{"n_layer": 16, "d_model": 384, "n_head": 12, "n_kv_head": 1, "head_dim": 32, "d_mlp": 1536, "vocab_size": 4096, "activation": "gelu", "norm": "layernorm", "norm_place": "pre", "norm_eps": 1e-05, "positions": "rope", "rope_base": 2470.0, "rope_fraction": 1.0, "qk_norm": false, "attn_scale": 0.177, "bias": "none", "tie_embeddings": true, "parallel_block": true, "extras": ["capped logits"], "init": "trunc", "init_std_qkv": 0.0185, "init_std_o": 0.0, "init_std_up": 0.0185, "init_std_down": 0.0, "optimizer": "soap_variant", "lr": 0.00562, "lr_mult_up": 0.939, "beta1": 0.95, "beta2": 0.98, "lr_head": 0.00837, "grad_clip": 0.5, "warmup_steps": 200, "schedule": "wsd", "decay_fraction": 0.689, "decay_shape": "pow", "final_lr_fraction": 0.0, "batch_tokens": 131072, "seq_len": 1024, "doc_mask": true, "train_tokens": 488800000, "steps": 3730, "dataset": "wikipedia_en"}
Each number is 500 + 40 x the weight over its row's rms, rounded and kept within 0 to 999. Layers, rows and columns count from 0. Numbers have three digits each. The size before them is the row's rms in percent of the matrix's.

# layer 3 MLP down (transposed), 1536x384, rms 0.164, rows 1378-1450, columns 288-383
092:464475520466430509542539480494541472514608512542435499505511452513445541416466512513455566457454471527432486535543469406485481558536509547524563464466512466486568557477474464514490542492519468492441457497510454472478534452550475491555534550545490496491473523582518534534488489485429518560
097:518516522509501507446533524505513466532501541544456526525572460563530546498521475502527553530507562502480510466542527510481536464449505450458575512503558467502463521411500536496485509491520519524518495472493524543505472506500498528478520525516528554516582485577440514492535528471488495462
098:403477395465566527486507455419487563514482502514430496532492468533485444554502531499538508525450506544499533494512540559481510539506524493474419505503529471535505464628494563462502496487466518504492420587512475486552447438496506483471468406481504507569462531554491556515559464435533549551
099:493487485469494496421515498477461430544458546491520449457464476482504515518578513563539543506543500454478539500540449466500518501477490557534486539473495433506524488501480499475455520444486463510524532487529472477514494530509498538515484455434473462429508507517490430511538503556415529353
100:500456535517482588564541456447569494460513500557558460446491504531527455434432454580421509499453448456529495495492498585578500530554608488467523533466493501528488494503494442467445485497529527512449474554471481526462479514527536457537485516486474487518526472635510462548468505520533490478
098:452501483500519388405430492438491507519461536492425533472494464531484431525545477568460524475496462491428456497532478538459535541515540472575508516544535488541531532497480527505501597514423502449514470583396459508519552524534524496492435466520516476511547521451512549432475477508482483476
090:477488533505479488464449461442547509542523543499507518493481545463569439587475521526528557534581497525523482543518493502522526474529498518511411533526451454472533498433488431472417495530570523516547462509513557561478418486513535469530465495491525530493474520545525580567494502479576458510
100:484488494431529437511520482420470450467536547575516520541458490589506470480457535464486452512548543602552497541485576460538477606549465528511561515480482539582468469519557507597483561473539567562518546486537503495508562472519524481464528431432472527495485539504507452487528467591406484533
104:456490453476513530473500418517444494520532540481533509534505400454531485482495619496550490480539473466489479607430493390546509517541516460534507539516523501486443510553551473515479462547493449489567510495528536461508459467559473539504443533490542531469476552492511489488449453558496478565
103:546421512464513474487477503538543486495545458503504542536491537411432525512519519494494494576504541517488559458482495560489409491514460541511456387545515533512521503545494456561541452499530511550470507421515560504489462483551524583480536557520540556532560470443548474537480546572518411505
101:550526534469529514484593471481422496453537573495483507510434428475554532518474564489526505520453512521609470471455438528483459538477481556545566510540532505484501496486520574543529535515516407571508514457561443435440475484522449527530535552505477486495506529512461514509478476484481504459
093:534498536583542507502533489476515496510551535550516508496536542557505399461487400533497491505569474509452477485515540629495531495538588492490544456474461498522421549491550420489513472471488529522526505458515530431536480447496529468455558534544539409517524507476489462509528477477476600585
101:511500500530513504602488501505448483540479543508476520469466512583579504456421535483513458517498489543522476500508560517501490495457460520495530511510521588509526461542448492486496511487463459505527482556454501522590472469477486528461508540421455496512537562494519554451509522519500519465
108:489455504539482446539501477502500521500511450443513464539478428499474516498470496508520447518524564502485467558484512549529535494494493480461568545478546495559503474523494501517496522526523547482537531555483468402484544625467483452482564443477466521542556553469508488487520521462531535529
101:478463503469500445554468587492514513539482497428560524487504486528527495497544452514493478548460477481493502482504433460484537493438449467480528455462458581557510498527569495439559515418490516444441484471502504516479442384506502414437507502450513477475504511495522504439466464514424545487
106:500502478481510504487502507454516520529557523534540425520433491531542503536512538465562528566516486484537450523549493513514542534472447412509554500475520537451444483453558468530486520414498508469437499517409578505598508451494505436505512463522464534512508449490518564579521474468496541531
099:426440485484465408538449445555504436562439603476480456541523496429460480491488492509491555475471540431491509519480486533500511478482515559501462505483528560586464470446468508431492514524454407425422490481471465501534474514529513525408492399447465642556477492422529459512486511499513495497
095:493514502481535479470556430488504490490455482399517473509459517494470509537486463518474492496527526445471524557489497473559505557445497581531524472566504496482599448524473501442541514482477438567491407512479512565424569426486555451512496496437563490517554465525461480541545498476473559484
102:455455494458477529554486483452444534459466509530491447528461504558434489546444467478455467433524446507488495528444464511496486432474519489516465519525486505547610473531535527484560571512459536534493537505460501442507484507561450456456528483552505480442476509488513485480522529468437469480
105:516487514455485489509513515439452536510498522548450551458458476547491449572469477567559565542551489512469501507546502456444491433554500455504560561480567465435532464492510549480517463489530456486455429500413512429496478491474466448528544442532576481494468541501516545503541506566595469449
097:460523476523457517519554473516455468495481486468596399491438504450559452580506583544541460509516521482434494518579453478556504491463458509558525464552504533448480495513494466465452551496465498521510544510474533459584449539495540442489477528418553465460462540576495516449547590573528546548
117:508528610523574489506489487529546541490523495511520505493604495513581535530487485505521445501511516485483501476488540506484604431513479500577541467566471481539446518490546517529459470523515546477566510436473488526436469482511539485568494528537499468510520556544511513507449471450468414454
102:565452499530502453560599489516522478447503464542456550549516518531524502529413548455453486494424471498513547501528478531475521546394466500520559548437457489560553448491526475538505497454467478441511537518541529522496496466510527520529522499472529506546420517483521532455477518506498512503
092:518412441506517471530446503501587512447463529531438480461495548456441519472465524425561523582452435440454535501424527531480455477531529457562509451426463547489478507502462480505557467466568529568505510519516527473514485525488526455531452498451546414543453485484481466570495460476564480523
099:463442490490518514481497443563553560484479572545512551490541490535436521523486399515550513458550491454536469612501479556467502481469516493461485553439480522499508502447506534428492506519493477468517512474442462473472520548510486579455503516497532437446489510465460513502400516495465512553
097:497477509514528529443490487486518498551514450438441548445490448531471531536454504533458604519540533495482512499519448549554544508535505482464517484511538461531482487552504510431519444463463507511484532513524427479503528497496644564558538490497532477548470535442533541527476480494497550547
099:561490419381436514518550467499495501573562513529576524455530558487535470507488485483434551570559474463556510517582470535436435527525507500499551524480473547486544425493504452464480490508466511494520471566482520537522452488581420510519512585441519500544553478399512459436510496525490509537
093:659484483447501533530469524565473511444482519512465456447532500440508530486474478487505398591525490478481482552453476560468479506445521418473534472491529462379529474493491509501439405541455546489461491489522470519484524500554501485530453479531420498468561544541518466494536505485457560500
104:490531533479545492462455533530475583505519543493433493490539492496469481560511486536488527449550440523434466518509549506559583505459513465518524550498475514515538528434535459518538492497513550504551471483477575470512420576386453476432461521539546528485465512505581501485451508560498473525
115:574496534425475507415505478466499523496512426494519472528473506516460493557523481442518505545554479541488469550552503409456546498500478537533494480494476448498515464496472465531636498481444476485514545539503442490540517508438444459496447435527560545518483504522576472484473553461556473555
090:566521573535518530558497490482516476461549442575482444458521440513602454534522486379414439483462482572520422507489512450476511477456521416516482455513514469512455479546461570496436522467463494505449495470419503477446492476615469528471525499494462520464453493456506571541470495477511458490
101:537421576434517521451422460509527476495466524521549548431519510572537457452560498427472507529501512459505497468467494471481522533512467460535469444497573489514464583586537445565469451487421484537563464476563509487541471481568434517468535526505526488496472501501461495473536485517482503520
110:448563517462552553532494541532410484461404462516500421505528474449534535541467508509504459574518445489517534475549546542473560525527537537515507517466465555510516498486567508453445452484482569528488493505445450447519428429492545497544469554583463523480412435480541476542499549527501489501
104:506533505464476460521470483555536477481435540510466519484453550501469447420505475527545520479452538539496492550521451492438529577534541522531515535517540524597418450444477485498477473514556517460509492580460530480411525493398476510551532516480545504511474458520518520488488546481576542520
098:515422478556402489509521554542470502560509437424484460519470468531509590513481528515547493502489486477457448518491476495521544568526462467506441533472515477505485550415442433543519544488469531430533495535458507527484557539488467547531453461485480434541519491471581572572470495549574455457
102:522491619521509544581527484516467470531479490543503530486487486507544468423460521485490484565501457468521514508473494568468393496437427531484480426491474552537466523472571541497500509496523562448514532486517593506475461500506543464488502591465476566514537458486486529489513490498523477539
092:514490551364524523432460520495458491571455522532533467494521482487537518560481563443524499491580487462525515554493552478504497503441543429479505534525509449518451486529479479533510514505516514458423514448494501487473414526398507533502493520527388477496576527436520532544458448460489436493
099:554475544495482458446443548476453514464444503576445523512462435494500454507499442444561492517513502550461487519481453491561558522486541520569485528529466514572410472520500462503514416505495532523489463562488528497524532450449484511502513520464510497499550452500506452528471418468534512453
099:492551467446538508477548540547508547398543440455498470517544471536539594494497486428534500388423493499517439540526478474576479484586516459565518538474472417498477535477544481509513514504520478513451498561431402533496596569471489517464457461470466552499512439561551513475539519527604425601
101:539491424490484519494496465506495464475500518518551505462511425501519486412436503553527450543532543512533555595535526448507471595559461513526447426526546486524531511530504490490486502570499514510484490486494518524549503508467524511460522535483550556511487482545483491424523509423481489463
095:439523410556509583531474514491567424443522561440473450526478586551545458451493506521476476578553505549531529472475426456487494467518568562446536470504465481474577535486461463525534546492511476467482466498603417538535555490481580545505362508397425524561513539491488576477480452470522520547
103:561470536491593485511443455555485557468481511458522474478436543587448574560472465519592521588430479491488486533465440503444464472447453508493486555497459453480551546506527498434527536486460482463523531515414523491549520510524470503464522456458451453524557546511567520468506501572488488474
107:488533435529484449487518497482440557551524435509485481486463505445587499479476501512403516508496476586477441493537430538474496500477524489500484562507491518459580455522489477477469465547492522534525501520478532497471519565496513513475556474524573484504453524568548537536568572425462561496
092:497406533523496531453474521534470416486529529538476513469535488552496553544525469501511509513536476520549473514543489465486538442537520483554512538538508486501492423486540484464477441571476524545516504483544477520427527469530552461527530516477562504485518523496505548495496550452482471507
094:466461467511476433479420486560519465466445562510510503437514554490512483518520486482454459511492500453496509534507555460548561489488439462552473503511489523482538538528465453495461522458505456522506514506568461492531557467547456495438507553488441546538505487511510516525476531545493592556
100:476489453514495546534461483425541520533513481456488470539468530473493566492513520380515463472458508488468424574511521497498523539450506565512470566488479496520417421567519516550538505566504558521465540498519538438408584521507538503484508457533497451438443461455609476507470458479483496541
102:559478467544470498488518479511596506563608439516481436478560452512445481456571466431517473514485534409490480486476427568488492538493490474546474446488511522481452486547534461539503487466514503567509441422493542531398489532543560505402465516503560465502476490498534447473448490491448498540
106:503475446499443406494510466484545476470510563534476468491534497472510478572537491490548460494446506438473510518487491476500492473535516515512517480471482436499529529537531474498448540525482519443495625440574504498451480541444477479502507462533483483434570529539476350555516488527536463432
097:490420484579526420549532527488450490529510492533504446504508526491519480451533522468465561560452494521495498493550474494472440515435480489479478488495504562504579528460500513577495457477460453500551432469439426533562558496487576514539503483502497519481504473529568507528491451558504475540
103:410487516470495506521493468466515515561504525403472499479496470489528506522472485470571435476400464425448534546435544535493499487467505530534496488434510513448489458454532506513459517569453528478444491434524509443483585515527507513484454429489508541412539558454478509515520517501522532444
109:462459490523450532489495577399490544430543554435490546508515515489476521497545502478536502454471467502518594534550470532495477496437503462544532509605497427445460507459479538486493399497537522505485519551520531518479448531489498517496521422489511502512503485471539478543478468439532499463
104:549477571490473544502469486479521486541451508518522510454435537486469417482506538471513497515501449506594550507528503463447505450565485472552495469479513551477584518485590508487525498571400492426561478568525448538502553519439526475491518447524528504467517535530575500459583508351537484524
101:476451474485494459489428530572553586543579482522525486544494511539486544442477415448436488426477571502534486489487466494469537476556571515440453509490562489483506486532488531517490507589554463513530419519530460525513485505449534559529589528484490500510495463466511469477486454546478485458
104:564465480418527550502509477496521556483477507461524479513534552462512516463517543452427504481425470484528444463485480466544470476530464434529499529506435502424493436564544465452461499476495501531499460522446442408511552425528488525533476489487561517509452530538518483431554440580543530536
102:437484449555537560448446547465525526550535488533491401522494552515454567482546467521540584506511462473501492506552493494519552476554516490545428494438500516528520592488494452495470462526458545459457529553474467556493439601477523507446442475509542517529531548449546510504379509471474495488
092:559513415462515528453514514505476490518530494483547462538508478562482476488569503429578503465508544521460500491505568459471577410501503464516366504466443451461517514525517461532477495477538501518512552575446481512522525591492464493468447533466521562476473485479513513526445501557483479544
100:573525538514505466498501445515495465457553556574535424494563441525539490441520493558521421573515505472530509470510483580514536434500516511464504462484506530459544429540409464518554495486510524479512476533527521506537487465483519506531525480418528483435506532541513452468591490484495461562
104:480448421493480456505466437535521489477537463536556511523472517518519575463566543531581514436454564478496542443507436422444454454473531434516545534511437491546514487479465462537469473427537517496474506524540501500463517444505488485605476561533469527512474488559522493441544448502515560464
105:488519570446556470465485522417515489430539473469500555486524516483439467496466459519429450490457442466525455439453437436483441541479471487479495592574476502522496551471487504536570440549475480536388545472582597461515544532455519522502487505518548460493484460520471482541454542495463443538
095:546508474474514515517457540418548499485433492505579524506546493578502382507529489532483552422504500519492463472516568500476521514509467432480449495528464477489453487497531508516561524479506464448493581519511457592583536519568559541524477502527560508483520473531539592476558468550442533469
104:446524456469490478454555473484571486488572437567467458506495560464433501534563472499485539497514497532468558527540480455433572529456466496507518457609488438544473574460474550459580471483512444471501474496540543568547479447466446529498507497486515449493528435567464538512541455438487540505
095:493576529449553487448494523497498516435417497475446550495475446519600496580480481562492496453566431572495473586515484464529472518523442546534506468437439527544492458539477476505471549479505514540571468456520562515474436517510478531508490484492486560526477428528557511471494568532545530551
105:566505466417578511492459461552553511494499482444459493460517507500527525423494496552483581484518500514483480554497556567569484409528535468461498504543502529564507442513493468498525491528423535562486473530537525447490548508534494515489533467505490557569451508507546469514503434486572507511
097:500522541472469558475472513469523486515530554482515549528432513525495462503502410514478534460518462526524507460539546537519500444451555498503412483499510459493514519411487514470477514506544575519620455464476537555441509464563413468520540549525520553495514459436496444511474446471544523501
097:521524461526583542571506473447479458511445452527563536523424516473566435491452515470513566457517472501520543508501541491494507510497516521507533439550445502575493481431534448455507508476553509514471521514440559532498490452572569539501559483538482513485395503486516484496523556521478538543
098:523548480539513486489474546479507537481512543517562493488482489520498488521495515486508550439529542491461586460535572548527532550557518501480422529472535493518537508493493464515498487454512476499424442505475531562495520456467544460553470512499547483474503530467457508421470468425542498565
085:514581477516506525556515502551500540447516516533574429500466422556455470469447556517584483566493488508515532512455505527502590467515438521541416471489499559466453508527529511468521398493522454535516495532513468467470480478480507418427493569453516472570518512547436546574502567500600531534
097:499447518555457553486407532488472501534561531528491519434474453510460505455413533497484475465455492497427466498409548452551566554517484462480579479513535440467578506500525537372515496529449472502553467491402509618477532507509498557479451502501421497551528489531461533485454502455490517477
102:505468502493467522493502521502486452515483547439523455453537431563571472434514529559583474492535465495499465471469527495555510441428489616533444475507535578477468461526533493438465561486563553535545483488518572511493549480542518506458545545488569524476463545515473499570536421481546454527
107:482493508485458521541555516484509451515582498544489557541521486495466522507470511512530550499526513520533459510443494471464511471505469510552518440513398549562522508571553501466582443542540510442480539578561533563509556508487548465497607517534439481558461479525518499473441503502493465523
106:540507537498462495483514535498465449508520449465540419477421507428583491539518433468511472461460423454472437493438548537487551516489482545522524476458610458481451571511410493473501527511523509497468555499538514507530585478513481505506529520509590502515553624510434494474532561503525489504
101:485442551484482528444515505494465415530472462521492558511451525556468602536422471448464455465489541485532536547478462510445448500539554470412479545483525479474500476448486514523447584499466526524389544464468532584469550447557515492473533546491526443445579456480486463477471515545526480524
103:469479463550488503492500449500429530497498547459525496571550425494497519563484473563533520483511543460543511495480512493484445449544535487457496500470506462504502518439568469518509446482539533467478531549546483466516492453416453507444481506428467460449436497466501449445448511564457540567
# layer 3 MLP up, 1536x384, rms 0.165, rows 1379-1450, columns 288-383
110:475450489414541534557420534518488491484515555517507543489506471466500442437489427589519514479485476489561471479544517574582507484568509491528486479474506505531522550547483498458494481502541398461537509562529491461479532461549520544469474498481457455403507425516507441425533459462552534494
111:451525534528503446495462565479471559525447452516480463511539506470624465441476466523487566531472519483458394455454531463515488436474458547486528389558529447539514476426511421518472515544505509529522482495456492525507533544476464582426542532456554452498510485547488436548515458532516558445
093:500555504393501597487491505447536457521534570486494475524538417447435540470481479549516472538498459515447475489554488514484508496559568463460503525473467474532468505477518479444510410528478469461499526456563554459473526520549511484491445469500486499536499525479469460476517528561481488447
087:416570498468476543505545506512462478518432366467504538486503550542500521481507439469510476513479516459521568558515446565528503455573452504498478469480536500518508471503480450479482473466506516430529541577456489455453446460490482553501525435473435507497516530533503551558507578497531508530
098:476461503499480576509519518492529439573531414564556419550504512463531456454457484493529499495499547454472511475499509494482456520518567528469569485487515431538469568515518535523540455495486474530528489526410577491556525478523487514428480514481464508473546473556486413511514537483481478525
106:520487558453457486464543563453535518427522480405561537537525525478400539401514367598442510485434484499519459488449532496481411503566567465569519474495535542521488541446453602495532529492505491547498531466530544538502484537542456531529501507497486533424537537449477521392506476557523478534
094:486497534514521501545431545534430474537557521542537540519582518471536521562482475475524450467529511538501468484494458522465531577506437508475538553463499526508510487487507449473544533532494496449485504445596525450516497516442522507481513478552458420428605462558512532509445508519493456427
109:515501532553456522504483536493518498432518487512524520505449468464473490474537458552546549491544430505516509559471425528468561469562509442501503486516459504502562474468502498484541453339451493479506511440562504468507517573581504448531480532502557491515417457512557481456421513560521488506
104:532480483517566480529511530571513484437539529473602479482479495553489515504515562504460522512486544458457535492500541455521534504507518412446574524544525572519498478480481470532572521458476462501548489532506531450487443469477558516447474465509474482473495514501513505466486539438498486506
108:542510526505507501447536444498525466481525493526518471552509508515505476479488480549534501484438619497491455462505576539501498477509500544573488436537433505554478545496492479517454554528553425518485525510496505593555513538534456444508472418452519498514520488473512479494473486437554510609
104:510432476452501502532498475492558547426436478465523539496485463467500574544511510529516488499496468458487561497478493476499502486447521461481429563475487620506512512558519483500567584533520541520490557476498469560478440523573462465417441573441485518498550468467532582465467454515499500529
108:480485495516562541496536488541489500504564568462483497577536476501460539435535502425537600516551491542552462506517533490509522531493528535486507476473444494513527513496587508558556493551478555511490412495448475474457521503540489495460537518472543488489475427560482479533480440447532536381
093:475531481531440475498538500513489539458520434539494499511506521486517512487523443517545495518513505473540452537507484557474407467500470534455523518490502522517435522499575462488488425498437601523458449491512475395531510497498462451549550449593498541576443539487514478495551461538530545572
102:541478510550503514459550475454505456461484443499483550518421508496498574461513486513472548544442417472536436502542544522567499552457496468519490534482518490522468524503456500574548510465486469490499527503449501533516483551543425566481531492474561499561536499503603549504478519458537465429
101:481519455495602525518516511483509541506437418480459469492525520514494466558520485541500475500462476503421535544457507480432495532464510492452595399478477576438430506388523548575496413523512518491457485518519519446524548489535489571520523476496509559510455509512487585479460518475500532515
097:533522500529462571514457539483467451458613521588466449493472563492558499495477538513447456485506548571493434445451504484523545526448473498489533557508576475472488487443515489540529471551508523555536554504502533522455472469484532493433539520491494485495574505511551499484471488511474547567
097:538540515542442492575516449436506502535532482526538565529521438433465509513489490471530464528544459523517503462467455538488430471553537488485457494511523473498479473449555507477465449533505520533514557448520482505557387523503527513539438523499473469466473441433607504514480546491550433487
093:524465472576508510524509492431439487488475491492515490497428543454528461483548598408489468486542488582457554569487461548505447486466563507478513560455560545441500530517480561384469505506593484509569468507452470584510505592500503499418519483505486540490528495492460502492511491470417505470
095:515559492478422450546495509522447466541492511522524603450559515448496493505454438506442467501517492512466528538480483543497410526491495467497532570562512572552478549498467531520568480524543525531541514558464517492559478545562482477503546535506619489465503450529546476480502507497569516453
097:512471513544548477416513535533488461518529504561542464542472470447491540526437496429542532518529502535473466570490500514463489485524562453431438419544477439488490493471530536482534548534501456489431463535485482448475588476514443493459508447524526483458518473440425484458510540499533508466
123:460547484509421558430470491467543579523500484550497544504433512534529556508514422475494475484465524451524484534440430523479504464482518499453519532482522542457509493507540454525506574474524469482522487476512537550509522471508527463547522532488482422581499530507559566419475524551478590438
089:482515528494518458525451438533537495477544493545521506549511482505544534508513550550535587482515469474545436528535475488448487605460503527495477478536506476435493530426458460566507488540542448505554443562493528515541493505499509494473527418474467549566488570454584555476540527549467510503
094:444492542519469529414513543519410504540514400520502465488536453501530507488478465573463498501488484479586500445432448473542496513517534477495484473526464499503548578497569531440487530526466591446491563541399588513554512510436455561477488465462585505459545475507543479406572521475514518511
096:551536519522457488461516487496470471437484545478498540513537497521475474570545471475535484561400434474496460562486526565503453496509618487511477473517512467541442557477469486551443528556510572487508526475564460476511461587478506470471487521518542511530504406523565456517527549478554502473
102:421414465525476510450506532506511541496494469504497491535588466447569489489559455541486447539518493472477500520536519447506466481565501498532420466469524555485531514476521504523494524516538483461525590584568472437488480472463506512548499547436474481510487503517528410502513507504524463480
100:527482552588494509563511542516468511506496549465427586474478488527467479470528528506560527550519571416488516529427453502565481451462559509425499494462491471491496432525562506464457519536506510552574426518523489500466501490472474485457433534477518432501587462490474470542466459510404528550
091:510464423538568450482445484470527555461502522516535492492501497487498522541582441526470470496521454460542586536475535539497465479500563504432493491457480563477559441434465497489490513576445491480483531466521488511498579427488491548460499503466560504449512469551541506538473458533602514465
105:497487513526475493444581528483498562423508524502479496523464521534570532524468488526524510471565473439547499484527479496473465498509462461536473509500466531491511472498518547512509532477473476484538559514570568487516496487449498511421465468468528467479495506510400531532489502513572471494
106:456503510486444457454476423522524507626544526519518500524518454397478562519467496525414502488549479443484520498487454527476482432436514453440479528466458526476445458544479489517414568531461594528527440481442489488464473484507493495505439527539550423530488509488438586536456518507493539501
098:457534440472474506478505490499482472523431450410440507500580467516560492462480541519544530527451498496468468495466462531561476549500507547503511513524512444513563485465499497488519510538543474488483577528485547458446473534495457534506436501462512489519498474459481433514551486543482513559
115:436525472528457538500493476496497523491557495558494570590556501503476496571459461531543469500517495547467517529498546552567424546488524464476511502526479513523548464431556581520555447539511464457440488449526431614471420536489460473487487519423450559442517472498498421508481511445512514511
111:528433580531494537502506509531483454517519423429518487483525534540469450507547522533476500469507502579498468496426453451557453477542499440510410469507497461553454472512567502468474486575521562478490560497521550503460509474524536475469516463567483568514571533476549539553570486500514477489
104:502498488568438483546475450533568547442538481453489499540433469510569502498512504551549525524505492505506458461468481520462535479526502579553466490509497488486433546452443448502537522474472483489478493557500539547544501476423490376533488523399513524532460506498473482507471478474501493502
096:550468533518488536452535497517474569581523487549525497512426545562520447487532506471444503446533516543460459497542453560464408526491454500540589523475522481467530531520551502470465538461536479487516524465557549536528511494458525502556519499595462449465560519483471544536500441437467513460
107:402528520453471498457451511430545440452460476466514493509450533515444599438509482489516419500513519493487425514521478479423523512500503429435453532484542488451546528496493452467469545456564460495431487438548465474439517467530554518451468497412485498492557567456480493494530552472456442509
099:508582428503447446463480455528510445497494548512485502522503533531522563462542528522530547537510520493462505508445481470574443469459502521520472479487407563503555445453484493455497480505507511512496556498494534422485479434530510521512470470450441536543538554479440478462491443535475546532
094:466414510557426521510443452393478560579547563493510490519610520494522566526492476470469437567537466484440543494521505483517537456521406540527494512502458485525539540467536513501434427491495537481549484520509522431506513469554577470446515533446463532524493509445401482504442562481475495451
093:456522533489501500557578517552418413451485499516458494512502523564530501456517489508515484514508562442509470451523496479491507524499571521483459513504568487481505518508487534528495512410497483490502489498515415522540518490426446520487484476498448493496492465543464399537464396483495491522
106:546521481505559522494470524421474509506479439499480525502580526507517411529432471523570514455511443488506481472500467540508461465455483523575493538497501488538502449582509491477524475393546533492480489442474501587546491557474493450512498496474600523485556518503440487555528469461547457464
096:574571521506505478536446498534555520596475502439533481477531469507513500525434463479512424554532551545459432444409431543535495453546467472483508511545546505526538434473502534518532466443534486513483526445539480519519479502467428498518495506522503497505552501479538455502454476546379477470
095:509532481511537434507478480474517491507573501399432479471513548496467513502531509484543483420502449531473509462565562512531515490517508519515421520565423508522554445480482453546517515531536496446514519568460465562520531479526365569504500557536468440525617521438513504464485464482534525512
108:565451485541483444426428466500511474534501531473503481526517508512447461408539494536553568511464496477569418534481491579487444551479489540564486503445543517493447467469437425513449525550513475510488503516467541515546524531521484578502484449467451520569511463492523488498491510431510475498
098:403494496484508511511527555566498499474559422440508484505482529461523520480562410471514532438518439534522478524520461494547464493476507499525487484568487492498471561504446449533555476500513564409475475616513439598464449495545418425486482450466545478525526538456463524589487432508529478502
103:533433525525516452453566445488446483535540476482509578483484444546444503505513488507493478524559481558564510468512531506508422573524496541543482512449488445536473516412508515511485506421559507500517547541453524493382469418479478483527491473511429440524560471532463505512442528549477534560
100:488483475550498508455549509499397424513481536544546502596482467470439443495542540527461434567434577560534570515500505554463451513469536470571523467408440585467489501472537442567504518483429555486526403556462489548547512496460461547498520554482520468537466519519519533545506532470496469548
114:523484515559487601463467532489536500470459477449544543507558554480468528566536485476533566488417378402531458527471486424482494549503486547490546553582593466561520504514493517552527520491500507510518563514519467500557451527462469476495502520531491410465557518524483527429471426496482438444
099:423473487565542500502530474494502513493526549449526485498503437498493618458548471479580502554528454507456440523566466501515445453478537594476495538554490475470530504526487453545560537477472425536430488475505497519484458489521483489427475478508549491502538478473462499540468513486557470421
100:498515506466545525486508521452551528602492523461489529504526441406466532418516482522431518445472495520527457461570539551497549517455547445485458547454461441445510472465443468488495495534549498477440538477482512502491519507537533487468552491566513478523543495494562482469440443403476536456
107:460486449535448493452438515419472474444540549531488509530546461533505454495460539507510515479516499459486495480499533435543517606450481538536523496537518491487564495479597507515471455546459565557500484487495586532558510539535460424517502464477545556480504573528463450500545499455579451509
092:480574469493522552546508495540461564435507558485518508455490534405469541484456449450527472477462461467463534537518457533477479506468546480571454571487505447456539508565496455477442577439533465458480509504488442525510540546490555525495501486453437507457455447471492500460466518446481477552
097:534503490508546519502491502522422416499491498516425468589536403529468535550518493469452467514547542522511490449467581480532505557498482543533507449556455467568437517505450521481458519559586518454561450544526431509544475520500471458469549530476532477608540478523519466450488473577475578508
105:526608466470509468455461537459484512491486425561572553539499504503436487485523482581476478432556538564453451466464486541563462498529497490487443444594521470445523556455512455525552553573534533488490553393517493501511530451490489541513525499517514540549552551414510550465374522490532552424
105:555591465511505494417502522473483446537528537556494497493520544532509566427503536501599518438468471527423457558527516473477497485433483476516573519460548467502504479560551562523556497490413543529446480499544501552569550499494472487411539511471424463500472480503539477528507521532417418554
109:530474591463581511517546475485508451500484537530459604447489485515459527502524501514546454540472497468454536466502491522481497472458509562443484462475461586531501470604519433517503501440615519509540475490559546497506556528464536551564488527451472483558422463532512511555484466525520511538
094:437448479494543539483492488491590468503557442521486515485513513533539495507551520563475474572498510565476458470465450556500448516448511435479496523449498430559456455464412464520553490464468440476473466482507508437493492459466480517461452450445429528466515545434481536540526487459544528473
096:502523450519540486480466526508476458539554508517545493420551448542582548503503455491488437501512508560539451452538486461554462467531460514493543560486427465550551532454540480468496538596505524464563490466551516485556503492532504481466493515587573537407463471509513489451456514410508485463
099:479524516497487467506520467576470455534500515555563526495472463451530514458511472465501517474435477515474423484585525515531473456502475449490521491474507507589503544456489514498563427507519582563509472507533508492473422503522503498579495512497526492415553396455515499527472461552537497519
093:590495557455511494494489598499500584515449554529441559469504409525493439470499515484452565485423495489502480471573459495466498530500589462524425507482402506497542512540542515595475490572513491489430471567482470492515556590542542481536548454526503578538544508555498497554589579494519509563
102:516472458496540468498519506455528496524528528506569478439425391537505476521435503562430527467443570499534516550424543601543530526526549561494532467450511475567533501462493458520507511511549525528477507455531560431455474537506537507558563549519472483469433519528516489537508512526523498484
095:447420571503529499399520487502500498554508485534540547519543433520450535449578455504469584429482515451549508526502539528423511527431486521501600433503433430539491445504518504473541514555501460575420563561469505507488583469399496483520475510470521494548509513494551465538484480493464470573
095:448515538479556524505415513526457497521513526537532497467529480464398461414530492498537457530473493538534512434507481523524514557484500548482503549504605539509504532382543497563492480436484482499499478572578472517515518456468533514429470558391487523411483502585479498491528547497494434537
100:508553438511526514509519542489580525500464429475441398485558555508523570546477498566513542547455497434463487512482471487508531457478545484530489476444508482524495451499536532461511479469503546495473493511530442504552460440509505478536541489471492411463478513456517435462575450536419507461
093:508510501508503445511524474550457465518494545544504512523559502421478493509506501545510519501505484479579535511471516533469493449494484465507509522513479616536534487516510501534454565493457522465530534576517456570435526453470478476478497507459480532446506479468580488481526479515563483464
092:526441515539460424493499469559508576482569495524541505545508541506538497496497514565456523523544498471464478471531481496535576503456544452609517502509503494455478536432529550511510560590465460529439460516526533570486450470545530492534532547465511512429537463504525460502511389459514537499
101:576517455582490472519466522493529574533473518494496559432492502545535477542592493467531565447531509465484460459524464494541558551542509469457499527491483432485548467512492561534511522363454515573392514503563456547489498446567482392577515456479511399518457502488470481510499486489454440522
101:528510551503513445463447539437420514482507527549471530520575550412497528609536480485482514489537516489532471457563471494483487577536519471532506492464479504553461482500593492493497515559501539511537501554454577485503608436475510510499511448516507513481467540403498484491514508441534460553
097:527520505530444520459501513460485579494512491442473556507622486434483466486453468461481551510490579450450504543503489479506498499474468489496562513473447475490590446477508491490456573546449476477468520504454539460476569455591469450518432480520520505482492481457542485473462567452435404445
100:583456529468460515560629464461486465434531464565456517498473488537408540477522493510444493519489531476491494511421458536518508474523591436471501529532501488471460526448480491486515509504378428506458484503438463492521449507465559453437538522566485498486526530521484502421483564493525476463
106:524529513432477486500430551485491574510516460451527486458474551548470458506520484555562509495520437485541443497444446483556505530481509550513497486550541404442500552458474549484552541523461472453457470530593538490438479502517505537547504474462423427475557532477524479495490501386437567436
096:506492429581467505495527462567499526491551521505497485530476461464530479562501488503466465568535563500549464518477499508464600495459594533493475504521453521517495538479453455484503450560440489468480496531481417431509455493470478413535529517583467535497470494539487525442467531471564548467
082:545473499532449509495532455547445472511472458539487552545476566471479569492462468497442484514524529517514480540554427529472461481496470449479476530529496565478523533455528515503497464559457544499405529541513519600446503475498464558555496514457487461450570456479585474473389477573524536549
099:482505493522432480548516445459448464531568501410532572570507514457537539551513522453504536461489477520413472536491503538596536450509458486510521518499509433475537485443468518519480493504543483525439605547537596477509489463507486524480492494463529504520616493392441453460545506431477458543